{
  "n_layer": 9,
  "head_dim": 64,
  "d_mlp": 6144,
  "activation": "tanh_gelu",
  "rope_fraction": 0.5,
  "bias": "none",
  "lr": 0.00836,
  "schedule": "wsd",
  "decay_fraction": 1.0,
  "doc_mask": false
}
Each number is 128 + 24 x the weight over its row's rms, rounded and kept within 0 to 255. Layers, rows and columns count from 0. Numbers have three digits each. The size before them is the row's rms in percent of the matrix's.

# up: layer 3 MLP up, 6144x768, rms 0.025, rows 4307-4317, columns 384-511
# down: layer 3 MLP down (transposed), 6144x768, rms 0.025, rows 4307-4316, columns 384-511
up4307 105:154142140149106138125134141115147129143175094117155120105078138105146116123124104137126130104157116110137144103116111140119163145091179144128119121124105118131115123131135179134161143073129140126175168138162105111124167129079170161142158128110105142127134173145149136122151135114120086142162088113148129137123130139132132151147117117135119148116081127148123127099130094137094131097122
down4307 094:116159109081103085103121150145162111119103097144101113117144125176104118153151147108154137159070156147106131128125152097141140102110116150119129131111132144124117126137126081167127090179110138136176102111118125142134075123180130111129129105147171133099125100128099139124123122117148135097071145105119122137139157103133151124089135117142151151116135103117127118152154126122171114151157
up4308 098:193144135079127131129121135181116116125142159137133123132142138132108156119143125150126103141132109107154148133138124115129131133147126099110180093126116101133169090110131119133132084095097116115155129105139119122135093114174130100135153125126121118145162122147148092140123129175129159094136122110158133106109108124128152148162146085144091128112118122112095102088185138136139147117121
down4308 096:099122163110127125147136147116138154120071188128138108136133104124106083133109090156117137136136116151139132159137144154120157115125085135128101143100138150099133147161154178108137163150140128128113137102122140133142110088073108158121148121105157132125141101096091125122105117135113130143096150075129109141147149121127147152122161159129139100109126121134180144169144129133134129143137
up4309 097:133129130128113122144143109176158132169115128141102124101119159115127183065102160132129123103164119146080110137134134118154113106134096139152059113161092085109086115110095119125130122135138123105150126148113151126130134159166122123170107159136119070057101121118098142160081086130125121141076115144172154144113118118124133122148137110142102118121125166112172178103097125172121069174111
down4309 088:113082154174138147132148145057146129082164163094122140152158118127135092151154107136101131142105131097145153123129144120152142188131120111114147109132171118165150156127147118102137130151127172107144138084114127142126125072087125106116133118112133153157131140154145150158169179145106119142137133138092117101134092104120133143137141129110141134115163123129077121147144163093139131107103
up4310 110:163107131100112124168102095133122094127063157133088105117135111126131117108142151111143117160165136132133064097186116118117123132132148147120160146110114122177149131163149088125106126122104140107124131105119148118128083093133157158133109148144146155104184141145152113148173109129129138131136136136112080146099130130146132093161158111130104168128161130110100153125111190126147126121129
down4310 100:123163132125140090139140161127131160096149141124176130122148138133156139116131074142137104099160077123097175142091160150190149121116153108113090117137130154052097123126114163135133104080150143132135125135126110084154172137111163156095131128115113105146048114103114089119076126154144170123100111087147172107188104124121123134099063127122138147166090141116146074106105110133135162131126
up4311 094:097129099116121117148113117143112055159152119117120115159133147170154175128183117136110107126128099119151174125130171120105141132066137133140152170125114132114164123090125147154129122125125101114167148140140153133117153133130125143134122138165147099131121105151116108108189131148184123092101085100111123174110103124133110152139153119079073147109118153124170122120111116131182103149120
down4311 109:101138114094112137116145080142197095153148118141125150102139174114186167130139124133121134133116083115147146130130159110126137138142140096125130154102119125095151107129107133136119101143084108123153127110150161164151131133119093096104139121139164045135159124134144108126115156148166131101170180099114124140156116137116152126088121139131124147125114133105101083176142105101191134166123
up4312 115:147134095140110138087118128111125107137140117100126134123083160114143134119169101120132109163195113105140195150119101078107181128107131098171170118152085114102103095116132141139141100120146120146131111117087116140133121152160127156122189099150140120137099134099082103113127146161142095148146158052126106124127153145099113159128091126118158091114125157093169126143130121170096109127112
down4312 115:120144157108155073120145113175143117091105127107147129113115130141139096137089136127171157095135165101110074106185129157162117133148143119107151132160156122104147151140105129123118111133125160091126100115097147122130201107127127090108105150083087092129162100136143174142108140133118158100105124196117129107091121122160145123158147152118101132152116123158113163139147114107155142122135
up4313 090:112139108143154091099190158148127102112138106098177152120142139101122105118124167086145154131128138135100133146161134111105114120121151149167122160106178107144105112088122140156131161154118178117118106119161112175103121097129112145117115133158107153104117095100159120133132091116142096130123145148156138106128145166159162120103116138125119084162118118183096144128127131140156163112191
down4313 100:113146144128139130171119151113106143102129100130151098110137117113147157109131178152049143108127116150105158180113104114138117102108155174127105139130092163116097099133091106132117121132116098120138148115136121144117124162116118146119166177156158124148061171095130154142088101109140171109142128114158131171074107115094102121126153132108101120103123106157161170170138134176149170128134
up4314 101:146121163135085083097113128166126147162172148129141130136092167157147132082132105092096126100125152127132111136106152140158125122101105170142147112159095133088109063089136154093153115158071124107095098119125149103103148072140123100144119169093109137125089106136145126135130129152185130086113142119100171136095148154084093118130125099174131174134106140105124091100176135107121080129122
down4314 102:127109135144157165163161158147095128106109121154128096153122157140139119112105170099160139153167158123105125102129130141114119147093129125125148134117136106158121118144122110142140144117148162112095143105180100130148123166093121133143172118170157117139139153120119135075136149140087139160158122110113103122106154163113145132145139173125113073125112128151136150164086129079143136105160
up4315 105:139118111159182127163135129154147169119126207121106134161110136086105119096102102121165146081141120126162137122154150150147126124155129113147141104107114124135138162124141130134161120096085122141130099089127149114128114148146111131126135122142129150159119111125140119175151136101121127125102096117141115158082143119160131115104115125085073137110127073125141161166152116108129114129107
down4315 094:124120122089105113108128118101066110136089132142128166112138169136144147142143152148091131178126165172115140101135103106098143138117104133140141153159148116127139128116088087157102122152150124114129145157145117092130155123111125095098094107101121129112122107114147102082094156130156159101129150159149100130181173115129133119140143141180193132163122162119112131144085103137154123123140
up4316 097:137105086206088128162122142122117119089072171100126164150068145123105142125104141158140124118130148104138148087123138123154122129115091116129150144152111110148152142171125128103119135129074137109122134100150132120157168115148162152146161126104138160109097092107114153158132097159089091153140103109118106151126132146095157148147167161139131105151127092121080170104131147155155108135101
down4316 097:135137152107119117095124115146142128120134093101121135106172137120153157148176121109123118125118144144113120149134119114133126092093125155116146090119109096086140153108163150098113151173145117111149139109119165088129134120107127136108127147156155111137141136125107119094136162073137125146119112125131117127135128054139147129105120128109157112136109139136150107164113129085070127145103
up4317 091:177112102137152140095092088088152117106104164133133161105096140105147104148119111106156081182112102078116129124101131130155111104150095164094157139138110135126111095161100128172139125091120094149130129133161162135140102119177131141148156134141117115147109133111107097139119153147121087137136145129128129116145078097101075119106138108131122158111139117128103128139114161099130137145098